{"num_hidden_layers": 17, "hidden_size": 160, "num_attention_heads": 5, "num_key_value_heads": 5, "head_dim": 32, "intermediate_size": 512, "vocab_size": 8192, "hidden_act": "squared_relu", "norm": "rmsnorm", "norm_place": "pre", "norm_eps": 1e-05, "positions": "learned", "qk_norm": true, "attn_scale": 0.205, "bias": "none", "tie_word_embeddings": false, "parallel_block": false, "extras": ["capped logits"], "init": "uniform", "init_std_qkv": 0.045, "init_std_o": 0.0, "init_std_up": 0.045, "init_std_down": 0.0, "optimizer": "adamw", "learning_rate": 0.00445, "beta1": 0.95, "beta2": 0.98, "weight_decay": 0.2, "lr_head": 0.0285, "warmup_steps": 385, "schedule": "wsd", "decay_fraction": 0.747, "decay_shape": "linear", "final_lr_fraction": 0.05, "batch_tokens": 65536, "max_seq_len": 1024, "doc_mask": true, "train_tokens": 232400000, "max_steps": 3547, "dataset": "wikipedia_en"}
Each number is 500 + 40 x the weight over the matrix's rms, rounded and kept within 0 to 999. Layers, rows and columns count from 0. Numbers have three digits each.

# up: layer 2 MLP up, 512x160, rms 0.0459, rows 163-244, columns 80-159
# down: layer 2 MLP down (transposed), 512x160, rms 0.0428, rows 163-243, columns 80-159
up163:501496481442520511536460498483508509503531474581474512535489486468528503510531455452502477486513478517492513463511503508487474475496531518542495489538560479455487509476495483465466513492492474521542466493489478537491503484498460513486506507
down163:432498454512482539492533510514495491487491483499539526550519512538508493489476481519470481468464471525511531477496463470527509505511474486513546498503513514517480510515464477548489496517497471493457523489484514478519506533512528527517501491
up164:490496490441510502496478496480521536508516499578485526515514501470515528494534464441488508511492521502454498479532494520483512483514526486534509488525546487474462522503501484487466535486493495517540495494496500519516492500514482498506530503
down164:468489501492496502478539505520493467475483548468509469467475463559529501495474528526488468530530507480500469482492523528517463518507524549508480510517483532496489487477456470537512452533505475489447476515483512498490499466500506475526474485
up165:601471628464549536502535512572512568328544542588358612444509424415521612573597485474552587503459596544495480475587513569459489636508462536563611481540637463558465551455479443625451633448522499571586552514558463591589503531497410489523530482
down165:481424439522398475530560539545508635449554499496502474506338491574389432464475503549421477436345403392496520513541447441488521318473531389519421446507494526372635525659550520480473502492443558489502504524465614397465576534417558418377491541
up166:497519498480501516425505529535609530471469483610430542446582536520558524534415504499445536498456519468430500474422507456517494458496497457468463466630489470428454517458454609433462478520530527514528448393549463507478513547462516488439458472
down166:493489497540500467547496412496457441510555503364546475522499540503451482504608510513508481481415449499576461506549558503492497499513493460503499517457497539461545511518578413557574502479462494500554554554417567501561518419489485513467548502
up167:545556529417505420411459452585404475492538464542549579546515487412452600531514366452547531509534487506530464439558563497501524537528495451566482516516515510478450556452484446510483470495439514503516495410513530553573549507489452501492636547
down167:484399555453545549591487467405548513503463528484448471437492582510515459574420582647471509512399488475424540539401566468520467407475517534476419560490552458437444483607547548499453516405530508525542416506526429462445531442437468499490418503
up168:550479549474512455445526534572528549502478479592482683383464402471549559558442463529518583583396566456528492482510523570522471540521446448512498530499598485521447502465488452557452549508531404511541451390557577526572436509408456465346492584
down168:484531435484525426491465429491391506509592484470453495459451560443437434539509579341417465477448439546417507503585535419585493464473528431494522416543520437544596514453591526456509467514507616500589624542449499537576571568444495545513584443
up169:510490490464502510481461518475504522487486486560486512485524498480516518499510493483504484514498500508489491489524483516491482493496524501520499498508544475502473488489480481475470508512503495516513494499485486516490495498508479492487536518
down169:487479507512485509529505475483485515512496495480480497511476469514508497462504482508472494529524510532499457489489518513518508519493475467507487532501500491509529492491504485491501501496505478471523523497492471492518500494506504493509510485
up170:513486468450517487470504496473524522465498537562509511495514510506488525499510445466516465483496495519475488478552489541491482497499516540515488479523555469479499499464503465479464555512523492522570469474524508513500494486487458482498561506
down170:467536485476418530489502535461473452485536525493544477461513490453499456531520478469505448476535480541479536495534499497543495522493481473492545508499490512564459549527497525494529565523502528510480496507512507497476502513530483469528470494
up171:431473531482412559555360539474451563529537462567532534579552504411533472545559532490493491512480514557535479475526431544496440384388610464593414525477640558520444444526419521410418552426483550584520506545580515467540503423534461441439508534
down171:525400582504465500597597561546574442526572554540492392436570488487578454432495501656447474514482489466516479521486478489523501483530480517447504480456418576532524426586435436472411475525463559470437490496451459533484452531436477462616491548
up172:539518510462530507447455492468508543493465467624465516500471473484496512501523449406512509492492504471461518473513520559483452484502549524550506460515556464478473529474481524460417507494505476524576527508481500532471513500504461520443559532
down172:491455498557515474520468561434476488501475555455557562504556514529540548545490442544482550461485482570480523478470518469491418511568503456603496526516480532526496492504557488536512484447494470529493540535488459490485488487522505510528480466
up173:497529516459538498489499517501520555465520513599498522484509489510519508520562466461460476511470517545440495500506475540474493517509495528511533492508591493510491496467500511504455523496518504516545456490520473512506471509506477484491531576
down173:488431534489493531529482476508541508468511529512453529575486502458473509552481557466442491500524485472495451478554454500462491452487487454509491473519452496486488507495486544497538465482513432506488483521520571515487542505498503493477447508
up174:511594423382487581487425629565426488422538545560394435372545512404560481615526556441510662481477478551508491512596487589420461438522594492504461353450812537589378490424355496455435662448465471476555447522585506567482508528531452495479616536
down174:509507609533578458432631529469571457455395371545509501612493482490536462584428339593433529548650529554518427534498412476499468503549599442511408504548590544508493514544422520577469517357433435442566351504527391471574543445582480594535524607
up175:482542490501527506505466513490535530490491525575478532481516497448550511497530437466493460500520434493487493479531508565473509520486540494535495501481587458471404496448524455472448542490517498505543487514511450533536525464484487484484541516
down175:539509490496502525545453496469534457452499516483405499463453469460470448473487497474508537538487478505565484518486501555451489474444479501487478480480529488504464511489472500436528451469527504513518487521476506483494488551482504528504520519
up176:477537540342573474478446435528449596437543516577535596461615471510613517596486513445559546580479463456527447437476501528534470464439517435605513472512668515436432587487506500478431614480572473457586510545510575591536563476569415418554492612
down176:497450485530528520513516530426490502350606612483453434501482462489440503531460461544503392530523483480397576485474407545406587488560545486468344509469489443626525508575490428465502420375413495575489588511446562435452574401576429572512474567
up177:509491485475513511483498493493501503515493494563494525508502490505501538516530473459510477506489472485483524482518489543495492490525512526537511480515544466483479509466478499474459510511492472500526480509486482521499507496510476498481522523
down177:455486481466495488507499510486520469534537462482517508501531511498517503505503495490499474493491487523504515484531539450464527464485493524521489486503495470527492437518456471502479448500481531539477528502491503526479498561499526515526481495
up178:520504468430523506484474509458504536492509505567486515501510475463499531483538439493495482507490458502466522468533481534465491512537529518519518481504569473488458508491481477485454527493489505507536465493494468501460495485497475502460528526
down178:475548492492496514481460498500477537492458509503507501528448497512513484464459478481537500521486504566492523505494522477461458517471516460484487507472523483508484480526487466463496488544548511502512461448520529490492477483499489473515470479
up179:526453535460534541551443459474527541454521469579467464545489450504521579521570498469530456554522545463457466443505564568465442517517539475589508453611544462461455529497426555473416531506419484506485568474445466469508582513477421464437552509
down179:503522397493453470499476514516582409556461452472479561432518575525526446435513470532448500464440450466626517543505460479474465451473431497432464480503487519479578469547545442538536456497452524532509502449445521504520443432455519518609490496
up180:529505469438531513516446501487487520462515510570480493511525496472543524476534470462468499507507491491479516470512489533486461511528527534520497502532580469469475470476500516493437520508484511524520456494509498507511488515511494479482539522
down180:522531519483488533508517470528493529491517493504485483498477479532507481508517483493469460488508557490485503559490525474493544488466515490442448494503508515527520505515491494497514497542514497452506488523557500510527504511496474487505504515
up181:347507459499517652618504463437642482543434507497407529574528471507518492550561415447515574551539492552419532484530415424495484450501552470517535474485469457466420437507474559438436453552506459467454525463442448464444532494482387519590491522
down181:578439477514488395382521461572431571547503393474487471399479564490522567417430510487472467476449542463538554481454640545466492571433498415457486443535544486470639554488533546439561542513464442504624540471568535502476566576452551545381478442
up182:549421462418495456508471466448457524542503547737448590471559509514465528545580470443472505525503478511508465474561452566410480518542464501584502497484681485525461512467469482507382541442518463487593468518474453498455540452536470450466554515
down182:493492481479494445511578509544501526477431507489480510472445539516549484417423545545412484626517394480461390646500529539577541528366544519491595540592501426471482585537479445455504545485483536529469604482582510517496442529503514472592475572
up183:483456519410517506490457515486520536488490530552489525473527497462472554504533433455527469510514480506454524461536463501466492462511530487520486466534569449459452527469472503465448511512497509533540484479515495531488510493499455479475571516
down183:539499515517531493479524496516515520485550461487463538453476493533528489507495558539511524517515481460528535538525509507472510481530545504498513518514473507508540520494550437579478489550493441487495486535523488452513458473485483516499521507
up184:553537455439502424419600457493516490559580432448495507458541475536513423471539424528517485486540479484507547386533472488471407483405465415509521472576496501451486573404518424539464450500424505487529498402455590415494513528522494482417432457
down184:467457521520465520599416558488492487468406602584462439569494551497492537551488611453512542522405512485458433572474524419530591496534577609450482461482433487620515452578508580414491450454540523527467503572539397543516456482415522528557539527
up185:629479483523492415436497558551602629444610512509434591465486500486538498545504506451641533475522491555427486541530403546556479483332568415603526541529690474525419554478514438387505483585507534502434525478481562420451505498550470503577620502
down185:498467544666442476552515483519500461474583478352452515384488465432492382467606473598373416616460407408553411574417482487606466532572486542475489514526419453517571454472572559489502452650445524548412437499400556417496520490427428462617544516
up186:529488490449532503511478517503500537507519508559495518507497489502536501527503487440517495523499506495473495468513487513497510479523515521534500457525555508507472515473488482474448507463500476522529481507520462513494533496480476496459526540
down186:462497511503517526521501439490509476508541480507498472484504476488528489474457505509489507494481501511468473525466491522515505497457483505502510534499480462511515470483439512503528515488455532504526490498515451498524513515505517497494491488
up187:420427487481503539527439578492601434515424549491541426597487532513513553445513407474526449601424512532546596452491525489451521449489547501557608529585426507529508336515549522532482460541474560474502319527418400523435502594560395545551541409
down187:468482445516527530432463432535438553540618431437548551386474503523527544505495518442465541482616426459372440524437493522545386546553444455442397482454570472496518651517427495445502529528478483453495613459611633449520471488545544444409442522
up188:522520486450510493479487519446514521483471489566465514486497493489529506542545441438470469497506486500504486468528478497483487486524549531547508477537566469474487509498485453480467522505497477500509516489467447501471530536488465503477541541
down188:474525515513481507496498502454548560534479518478495563478513537447561505516491508496471495508515508527489512480480571475461537498491529497527472461467477545460465502463483526490526518477473512498533467477484495506495482477520509473498484487
up189:526483491479509509503462500477505520488505513531455505521498494484506519502508484455502478492511491505489509498507480521496495491517515513529506492521528501473475511475517481475488524510500495534531483499494479508483506492501488485473525504
down189:489485482517489521516514477515518506493514488492505506490491507529482512488499531529484492496491484462483488497496502482495509535469483511482505488508490501517525525481518522494497484498497519480483506518551511525511488499513500503497523500
up190:427364457425426490588513507523614458508502419471518553633488475504610591424582542495498528546547481555467487462505570389543470518583480505449484536468442483440471371544496467565498479469377432493446348495536511493405475506517454434511376509
down190:485530488583542542387492464522440529545482489508407414397514544525514450511464452472487501444501533464517544537456465555394564551446522399555465416579583515522510640412459505433515499545602531479546633475502484566578519509448557522521596473
up191:510490495452510501488459498480506529495496498554469528481499490491527498515515466483506488475487489522486480482496489531505504489503523494505503473520552505506498518487501483481455511497469473500520499478504481505495519489488476502479521508
down191:497525526481490504495508515490522483476462519501497516519526531509487497488500510478503521507514483497502524481507493487466479537467516521503484488501508500526487522488545462513518478468520505508523484507519513476499498513488507515476520512
up192:520501479446503525505453505469514537462502538560496528495496484484549512512533447448466466524468464504476505469525522561476495497500495536556501483519549487494494522449501494475468514491513487529551481508508502518504490492502461501478542531
down192:517502550473503502484535537535505504506509494492484476461473499512492497478480461527560492498520551542552518534464507466523499521505477507479565468531496528459464555511528511531549473516521508544442499463509492525489514490452487476549516477
up193:530531476426533528467490509484487528484522479575475521467500473498491511481502476482489484522485474491498484494523496531502462492505561527551502505512596469484492515462480489501450520498489480490533496485551506534470495487482435504462523518
down193:567484517502512476505523480481499483483485519521547522515487534540489473580526487576505549464463527493528435493525498496487530465525456466494508499518454470517494558463501501459479446478480507502493543531530516433473515408484490478477440478
up194:520488484430518496496470516446525505485488467597465518515519498484528550527514452472499512512503509513473505471518466564499477488507549526542518493513607496478468489456514487493458505486501507498525508502499491542483516498490441517473525512
down194:463533449525512518471547455482519486470540541521512490563506427487525487495476533476498517443454535520446467514454566483529536509485525524460490518500457445521478508552508463461503505456510499512541464506505513505535466537472503537506482510
up195:532515511411538523481450535473513537480513494567478507510500512475530531504512484457493482518503503501476509493508505557490479478490512513508505490503530483474479478477493517469482512474501480527551462491493498534466513490527472481456536520
down195:508506526507474499500505480537476483507488486514490494503505494535492520498494460473507520491483504474541514481505510470536480532516536505482465550509536508503499525470537484501448482499513524485466456482515493459507498511529488509501509488
up196:506511493444530504502464493468511538498512479598454509523495494485530502509524458454487458498497487488485505494533505512475491524494536522536539493510545465484476533460497446476457527491491483503541480516480506539498491478517467473487540539
down196:483504475514510540505510466564489527471501466496543507493506572512545501536476518480504500470490495527524559491504479483474498510471523486466435529458475486507477508511457506548516481515527520459498464533491551525528478466498473577517495523
up197:507482486445523482522471520446519514478475479580470513510509492502526538509550428434498484536471510529472524458553474536489468498508564485530513466510548474481466481487493487465448534506518477534500495501518486519473523506492479476476540508
down197:516455478513506489468481458502518483538560526506508489479504529468520479500460473543468524553504536468498502502510533560472494516496512525505527505542503533521519530511562475513466490502520526513526513499517503528572518501467526484508492510
up198:523483460437503498521467493502533518503524464571460508512515492506529553501517427419474490514472507509488513471520500556491486476511498511497547472541566435452437510493471495464475527453495490510585475504513469523497511509481447463496552516
down198:529456559448428512470496509533506541487527514509531504514507512506483484511545475539511499579509501475461524527488463469492486524504474522503513459532513551531528494540513521531476514598487594526494567453521499472449499507502490524495507479
up199:495496473453522503490477516501507523484493497559460512499505484507515501504532489440506496528491512513496495489519492503486486460516524522517498481518554477471468496472500491469466510497510485523510476521485474504462522491529452488512538501
down199:539497498502485511484514491532515466482492501489489530456496485514547494475487516507503482523487493484500457480489529511495477512464488536515504494526550475455510456516510486499493496518535494501502483462509465521457511514486514481461475492
up200:589421583493485593569448553446475496508486524494510397487667481594502507437442529533515472523487461466489554420498537462527564582535455560513497526457506426534522500479560541395454447566511450537490505473573443526489472556536478518477473441
down200:395557404459500436435618462599572465562505463515500556503362525408542476577576498450485521524531577495495434549512480510427429442408492540527487482513485587461503466494451452616552544492525568454458443499513572506540465464474506472535536522
up201:459507510479431491521537545611491572476502594560392636433569476388523489478497495364544551505551611522588489555453512553447580503529539536616453496492643394541458543535413531529534523423637525462542489500636510519476441394497505459450570477
down201:416362458444524465545480440545482353530525452460543515545544572516383552455609479466590446381422450501602560498515391483506377562488514464527483556577614541609542544521552683568520444406460576516503545638295539444506591713444574598575486612
up202:540504508438511490476477547486498509490519525565464524507539475496518508491521461456494476513489490517462516464511485507481463487495531515530517494527563483503470517468500476478455513500485496525556502475501451514507527501491466485481518523
down202:480455508496515529489473539474493492536455512518542439540495540502440449474538549483495459445492463491503442482529504521494530521502486507507504534506496487461486495446485525538484494490517483509477492504499495462495511511479494491515502513
up203:503399411496438445511422424417507383542510468545436474554557547465480529470576414514559503474533458446481475461434436462493450543668543517530563518535488400398433550562420458429388427455417572485587621530472571519482460504459531525588510488
down203:513426470461558455431518531558544600370468530516551534466492546524524562600475537496541519452550554578558643487569540507456509580447511414496443582462401530578514509535474585513561436519569420365532481463543375461538509450544453519584514359
up204:522436491471441502572464428521566420479512447470441504564483557514603459438614522467496387490560483550457448481480376460415485557604488524580456437573526455419422416503402588425456521424441454576428488491558449416484492468623480503474501492
down204:568465517581486646437595497519530542541472453399524470419559525590543551599457511496505553495501492568562407492502624542631431516455550640464574598426477509441505464529450488421522526629380625384613545595562586536562447493405588483396515378
up205:653523491444532481476423554531533504554501532587531490539555491413528460542562353383488539534525459593359489518569424561500397447495564560486497498475635436519530475421444538522368614425535456576604482464433518475408529467540500569572578506
down205:403452540444503492429376561576514574447438358644574490494538403379499547473365404516551479486572526556525492563397405474498424519550593481438512538412472556491488459475466474617459504485494457345551384451484539467474604593632578567508493628
up206:521490488430518505495480509511491543467534508580478507488495515483498547533550439437500468483485485513480496470504492541489508474517518506522518476552555448472478512473495482489446536474501495516542493497501467502478518513494460485467573516
down206:505454517488520511489496500476522488492474480528469520531501506512478506489494488547475513451485514462465491502471484511523486497533482492481479531485509510514493502470538482483492480503516469467471456521500525477521532554494504481502527490
up207:524492461425507501495448463503520522479506489578480513499511502486533525525501497469500481502487510516489479495537498524487490513497534493534500477523545492501486506475483506483489535509493488532514514483508518519491518486506477498461537529
down207:526542524470512520528488459503445537471464520507527483501454474506482504463495497489491476468499481472530483514510505470535476520510494467505478489486498501482521462514494521492495458492475491460488531490494459506499490527504487479524478494
up208:498498493409508509490472501482510521480490503538460515508511496486509494512511455448508487505494496511493506506519481519489502477508533500519519476511548454470484502495490483497462517495476496520538470499473475502510505501507467498485523525
down208:533472487507500492522511505507521493502501484458520490504470557521521551542474499524498507515477513466522478530494502487487488514441525450498491508517469500488511468510522525512497479548484498466476501506495496484518492470482484508479482513
up209:516498483452512507508474520498498497491508489555481526506518493475529491518517491470499498509469491504497488489503502502484499498505522514525503499533547492485466494482478488476485517494491496510524468488517507511489494498522460489481522505
down209:485518480517488495519502468489523524521500497499538479478521494508442509483469471499527542517499509485476507501500491519492526485517479460508497492521522513493520507500485495484507509512493527503471465517524490497533526477446555491479522508
up210:503510485450526512483467506483510521484508506563471529503520495491521493486517447438490489526485492512473508495524465522497478501510526514522498477505550482486501497457487492489458511481513470524520477507499490517488516514505475481486513512
down210:509466497457510504464484484479465489471510536532521523495499538496514501489475462520488462476442528494503496493495466463515551500531521478527486516500516480500480458514508509538486510485509456501494519514503497500469461484496504477470494520
up211:506462469445544488480459534478497539449498499584487522510518495489506513507530480452491480507478485527473488502539485552493463493487510505518518446500576466479461512463504483488445485479473475536533488497503479496480535497521448473476544525
down211:482510515504540501526493522491480534495465484519450479471479489458517513499475513490504501499461500478480526501529483482466507531533544478502528501500475465577519507457535507455517479495544521495508427494502539492477437534432475459492481490
up212:510518482441527507507487497448519529528531495587493510494496469497506521524521463438509466510501473496478507492535492515487530482488511534542517476536577456481464491466490494483476525495491480515557492483517487535500494492503452486479518525
down212:520458488525533539480518526518517499493531486509479490563495523517517482498536483456420513506453528451515535480496494451482474466462511509508487491474453495503487495508568496478512551494471522494501471507484542531461526543506532499475536530
up213:524520486426540474470471505479519517481499503553487528492526501476504523520532455473467471501483452519469511476525489531494501510504510539537518450526534491477471475464520505491469512488497473530557481463479481514511515474485438492471526548
down213:497514480495508511490502562511530508481475512505507475482465505485501471504505524512508498503528489468482501516533515482498487543461510453476476515441500432495537484518492514494557537508509524524523496524510516494497559544497564499517453495
up214:509494487394494484455476487497498552527500467631498568485505523476523482543504460430468490518457484517445511448514477528485518490535506531522489453589559459480492486452518528494447536525502501503577467462541452500482558488502407474469574497
down214:485505513546508574518471519560513501458489524493462447488380448576494466427558540499508479479530483476495477484472443477481506472497450551470512476491431424503535486539549491533530464501493490431437450524487500523455502536492517493488486502
up215:509512486479507511504476512483510532501509486566494513468506490467519483529507475464496459507470500509467496503528483529501492496515533520531518478502560470467475507479486489509443523477479481495538487490503489528497489484508467510481538501
down215:500481503485510508503484513484478519493494533547508534470503498476497483513464512491480486498510500543513520516474475521507491523515510503507523507486531512481473487489468502509509510483521505483506496533488470508528482544535507517469506521
up216:526487469463501512472466509473485542469502499585477515502513479477515498520554489474488476499477478501499492478542516515501478509488490514531508507520543487480510519460499518479448539506518501544549480490489517535469526495523456485492534535
down216:518519513532519490487495516499502457457468480490470527529512484506501489503492482544479495515529519479503500501473494517476548493488470485478504504520522497481515516493463513508547463527468491535479510553499512513532467508450508525449531550
up217:527446505543402548596594463475579506478458550479535432460524476500538495529471543450479547425516502409451714468430483461380565428662512543406555435549451514439506539472517531446507411527541497482478534507493415492532512559511463444504460488
down217:428516502452541473449439560558480475553554488510472520512438517505449516475485477494588429522482505582538330553548552491602436591336484538593483545447561488486441425526487456525468553497520561479460410538487535513493492461525527596493563478
up218:499486481443514485481504498494516505486512497539503524517499489467529509514530456464480497537474495515465517476514504523517487515522535530507497494505573454498482518447503506498495519472504500549530477496498478506489514493484472489477519530
down218:499469497493477487486503497508504483505521476498514519519511479500525482490491520477521503477511499500510525491490482493504484508500493493490498493506493474511502505497536484508506495513476468506521509478514485473508519494496479525500512490
up219:505506493447506507495468492483503513478508505543498502508518494495524506497520483464490499506468490504486503485510491528494505480516509515515506490503541459479482493484482475508473509488504504529513487488498482511505520488511480498497537526
down219:539512494522531481481499492505503500511539517506494508501510520512494504536525505500534485504498536504484511518511502475487467506495500488495502504500510507537489509489485483455507539497511520502474515497493563515444483474476504475510494465
up220:473570484456488579554495455516656510489446384526408501515488512446534604450508413443430409494447479485464489391552473538488507545438602550468517408530520467460456488550454457459464499552567488453550373459390537562537572502547516442528449427
down220:497450625540509449511461515528538508552495529366545496585474423494520561535445561579488502529493569532510480570518567578513531538519507549432534451481454522485524484521463537470476490597513381493541490534541458431552475436461667549430549504
up221:534465487458529481491455521485529515458528474571500498503490487476503511491513451448502484504486496514505510484532486521483470496519542526538530482525555468492460499455491477488453550495461494528552478485494496501469506506515459513484514518
down221:563474487515461504549481505487512506521508507468487484481481533505510501538499538533494484499481495510517513477486509485493522514482514513507477509501495530494460500439493495496480475524490498548495479482466542502499521543504517516498468462
up222:551603616471555431404379566583512637543576469558441635431466439468500531506551477409514577573418616524503451463576505576459438428509503481616582461509544508513496505441521444600482502596578527566663542464436572491459481556600414489559522574
down222:418519481453443382558504488438505610514543448438599370545547510597526602616412578415463508433432534408442676440618459588514484552436612369417439462456395500472595540426588566375458494497486569493554442571502521390503502506472542424507433449
up223:533503489459489500490461519505489532478515511547471503520494503473508507534524476466496512510464495495466517477531516532506491473499522519544504503507556494480462516474498485494455536489500494498537488482516487507503515483497477496479548531
down223:527499502506517507468520515480473527482542471522496506517477507494511527538478504516505470487514510492478513509500507486504518528486484478533543433556501453483499513457532485506496539568495503530465517456541495495517480469501455528478535473
up224:501465498444505489459480534494505517492510505574494504505504485485507542513517472487482473509495476520474515513527488517506513500517541546544519468550557463496447521490498490493466522459456484514544487481495474532474485514493434502481537526
down224:512496494550466519532494500496505436488498480488488497514499488512478529491481504517458457499522509498469479489497504514496536491478487496522463525445530488478521481471497515535503488495516508495518484476491495516509474529518524498486517459
up225:536513476440539493496483484438529511495494506602485512515507486468523504528545493455532501481486503531510513450524476532502513490515529522582525466556551460492463515475481477476410522494516475524556504470478467525494503484508437504510549511
down225:494437505540432510508461529481522509541484450489518463500531529499490561498550493469526514493448518465568516466511501516520536491479560434486469444514473486453551505487516500491521462499417485445461508508476499443474465459448520507464496566
up226:412471376490480577512462563484557464509554449548497425477516535467586590537487546402542483583431583520381458447556508498483438512510485532482467537595482425493433478491505554385336380558499537504598502545423418487535537415518485498491478521
down226:492505548506462412449545531384572577461585491472483561474415581536598410333642456404418498480512458478542607472517450513469517476501558430515457457465570495506527501483501517519592551418634412532482492418514609545340483545499467447479436431
up227:460568495450521572485276513375439452416499542555488478459554400492582501438607443442538423420593491493526481529497447552574535418429643505483555415500596399543380414513413520437516532404518551552588498540470491472478451535485515457446515502
down227:461436520520556456516576496514518571475600531533467439502566539434488535483469556580432523448467515378589457518478561545484472387486441600433536442538446409461476436338569614690343410513389436572440327527440534522601371423417563355600585499
up228:514496476476506502503484495457503517481513470547496481480513523495526480499510476485509468527492486484476492501529484545506487491517523519523477503513540455486482522482487489482476530475502501504523484509500490519491505502485475477476531511
down228:490509486492483484480516488473462490513504485498503488502495529541485487468489513511528499490514497539473518512507508496492481515503502463518487514465477479467472505555485475491517526502494498512510498504528477484493506502518511519531509501
up229:526544541451469481540496604564481585430494532581490607399407504512516615570555461370507557479543557455574496435643396636472401534546610536648513552448667469497421514519427504584479586506583446502561425537551588467515573466481476459481603489
down229:407426428533543579567475379458619563569468577468463560607548503487537361414574502621433374557591372509555557470476462452505512534466433502566457451445524502576402478577517529541428587411409561577413572525447467521556437467438421416433511559
up230:517482506444490514489493497471509514487493494547475481514528499479507519497531474457481497510512483504484494474502480521495480481503495513522514488508555486483463496476490500486477514479511479516504483501504477502480512503502461489504526529
down230:542513507553510492526494511508519511528502443532509479501511512524518488507514500497482527513484493482480493491510529500499494519489503482519496491509507496494520501496504538486464505484517501468502522520507514502540508499516525488490522485
up231:523499491441485483496484484464515512462503487565488505516505495478496509514528447446516467510504482514471486487526485511500472509511536513544531476507556475502489493468505483475452512500484510511524483492504473542488505520489470489483535531
down231:480502520505516519516467527501531538509510466519510511526556511511503503490484516498494515493535512486515469502496471543509443496510485484506501493466483514458533514494486523496495520461487511503502479503488541514485503485539473506511497458
up232:491419445447469545563391569483485562464484512570484535444479526442533473536533605381482402450501498537492545462551500574424444522454597639623491475495609524524501448403486552419450552516551473537482399541558555555465515503497442415532536492
down232:622585555536540469566534476474548469591584476400485446456385502600472618584459424528618425570587610498534496405523565518433541508428458501393540547533409538461516462537472527455549449405586570460567457525461548487527479486474518465430441452
up233:500507485445505526485475487441462501494492491561485524522510504487500504505513471460475497501504491515470520483525496524487504493502530520515516473530558481482475506469503486497484551480514469514543506496510483549488508490487462489490544535
down233:457464479495516490522489480505525544481444505473470494485497515481499481504547463538505477513512457501543476455523495548450480517492509499547513490480517503545520510535490497518501518450469518487468523525506497491542479497497535453470511495
up234:494396541465478477523441552556513509508576500566567491518561472433467479602557493414549587566550511592561469562474541615491424342499620503522486520482734422506356536457349495556516529477568391523647379531425583457475535374493459465520490625
down234:620510453520510571497535364500503412454576488477560497595463472523328307545497478508448536595566508389450443506426416510470525554414456534604513428416308548574461489567449425537610524575474575570451449430461476540505441435605605502543478576
up235:568514550537528475536495525528592591447430459546458529451509523444596511524456519387476519505442479433458562421574495531472540530464514602535483500454506443497514521468548511489441468474546475476539462553450572560569491532493539436444512545
down235:384481428506504496499496582547513483436539510456525529511417562450483523513583563501568477470467466441566375579436537452564600442463512527432525434397462487477521422563510523529497502428466548592482546462597587491407527484459589551492508472
up236:519502498456530507477472481491502514506510476540498506523499486494527519498505472465514466504499502508466498475510496520509468502524514519516500509520530492499476500489497493501460526488481486509521468497507487523473504479487477489491522507
down236:510465499554503514463495495497486483503499513485494501458518509506509484504517515512508488473491509474479519506506489504501478500497487538484539493522485481516485471516484501525505468497518529492496515491505468510518494458503511478532476526
up237:523507480478513500499467494472505517504491498533475487489499509512516512499504466448498470511500505503494488477496478506485506472511519529529503485512547485490472504494489504484492530502477489519532480474480488514492522499483489506478542544
down237:497490470509486491530494484505471507475524513492491510480496506504481484521522493459466495511500556473500530544470524479496510487511492504516488457519477501552558469464508472512495483489488474530480489493516533468507473504471459465530480496
up238:496496478442513513474473506467510542505491507560452486482505473492529531499489450483497491503459486523498521461516487512508513480483550514546494485523575482481465517483484492481458508504487486515549495487498481518473521516502462479489549524
down238:517541505528523498502526430510488488502421472510491524446511490479472495469523524469506514497500512520515484517513522525467513514516485482494499561482491507514529490483493477490473457471517464445546522525495526482523474514515505505485488494
up239:549479478483515472482477501480533556499499464610473515527509492506525513519514466462517483512484470495478505480540480524486503484501548538542502476527567484475479534451508531480452556482529505515541472487486519529483532492485450483503552543
down239:480486546498501533502512520479528514464507516488429550482501499486556489478524450457474454490527501478494454478543520531505451504491539517498506482498504485491458461484533486477551463511569467516516501498532494491460510545508497462505508507
up240:524507469439522510501460495502480513481516501588480509494517514477510511518545487448504451501495472537471467489533476537490478499472546507543521495531577481474491510429481488480472508467509488510525480495532493527518506475515486451485539519
down240:489511470559484505486561475524474513519499494474496466521492536549482437489509498469518485447534533509508504524522515492485491520439499526496547472498453484529499540487498536495516463515453524501503499468527469542478511495520532478528474509
up241:535494504455494473509487475494514544424544524590496543484487490498472527474480400450512487494480463519493490451539472526473519524486548477541522478514547429513501449438460492417473553443510456511532472551490488497516526484510486459438553567
down241:514473492560491487511538543578532497483515463473474494535443446556493511479556577517584516493471537479484547551483541480535498505457445551543439503494454462494424527520462454592500504529463510476516486502539569493513468429496550457536491521
up242:532507483438501505493476511452533512508478454613438575534555529490508543495497424456493486527497469510463515466496496558446504486550526516546475448523598484481441491486513524480486500493513463508586466508500448559485533472564507474423570504
down242:548517576496556467492519494524558517517545531543505539500486522523517524451551541511518435434490490495498537429512496528559552414486499515477485521537565514504439423437475529462477549425465506513523390480530538529525503450452478454529504480
up243:462410506295516571499348478516386561425551531603585474561604486529567419536492491407524457607427470527508451577481528575517422467423557484633490504447595473503510495408473591582530598484394482515487503576582610529508583389512283446592600578
down243:668577551454545361449597604470474523448618484565455665439488567363432561415537325553508477512486552515500588510482516491518628475503545406578603447662511523618510587555572551489412339507476404624493692483350466477444523397478430546474568602
up244:501430489467479385505469590544527552399531461553457389447533477385564454537514479412518544461495427571437511501464531562449468446533642466514433484446598361491414446457385499479437494439526412572483477559447528508508540413516478371498503555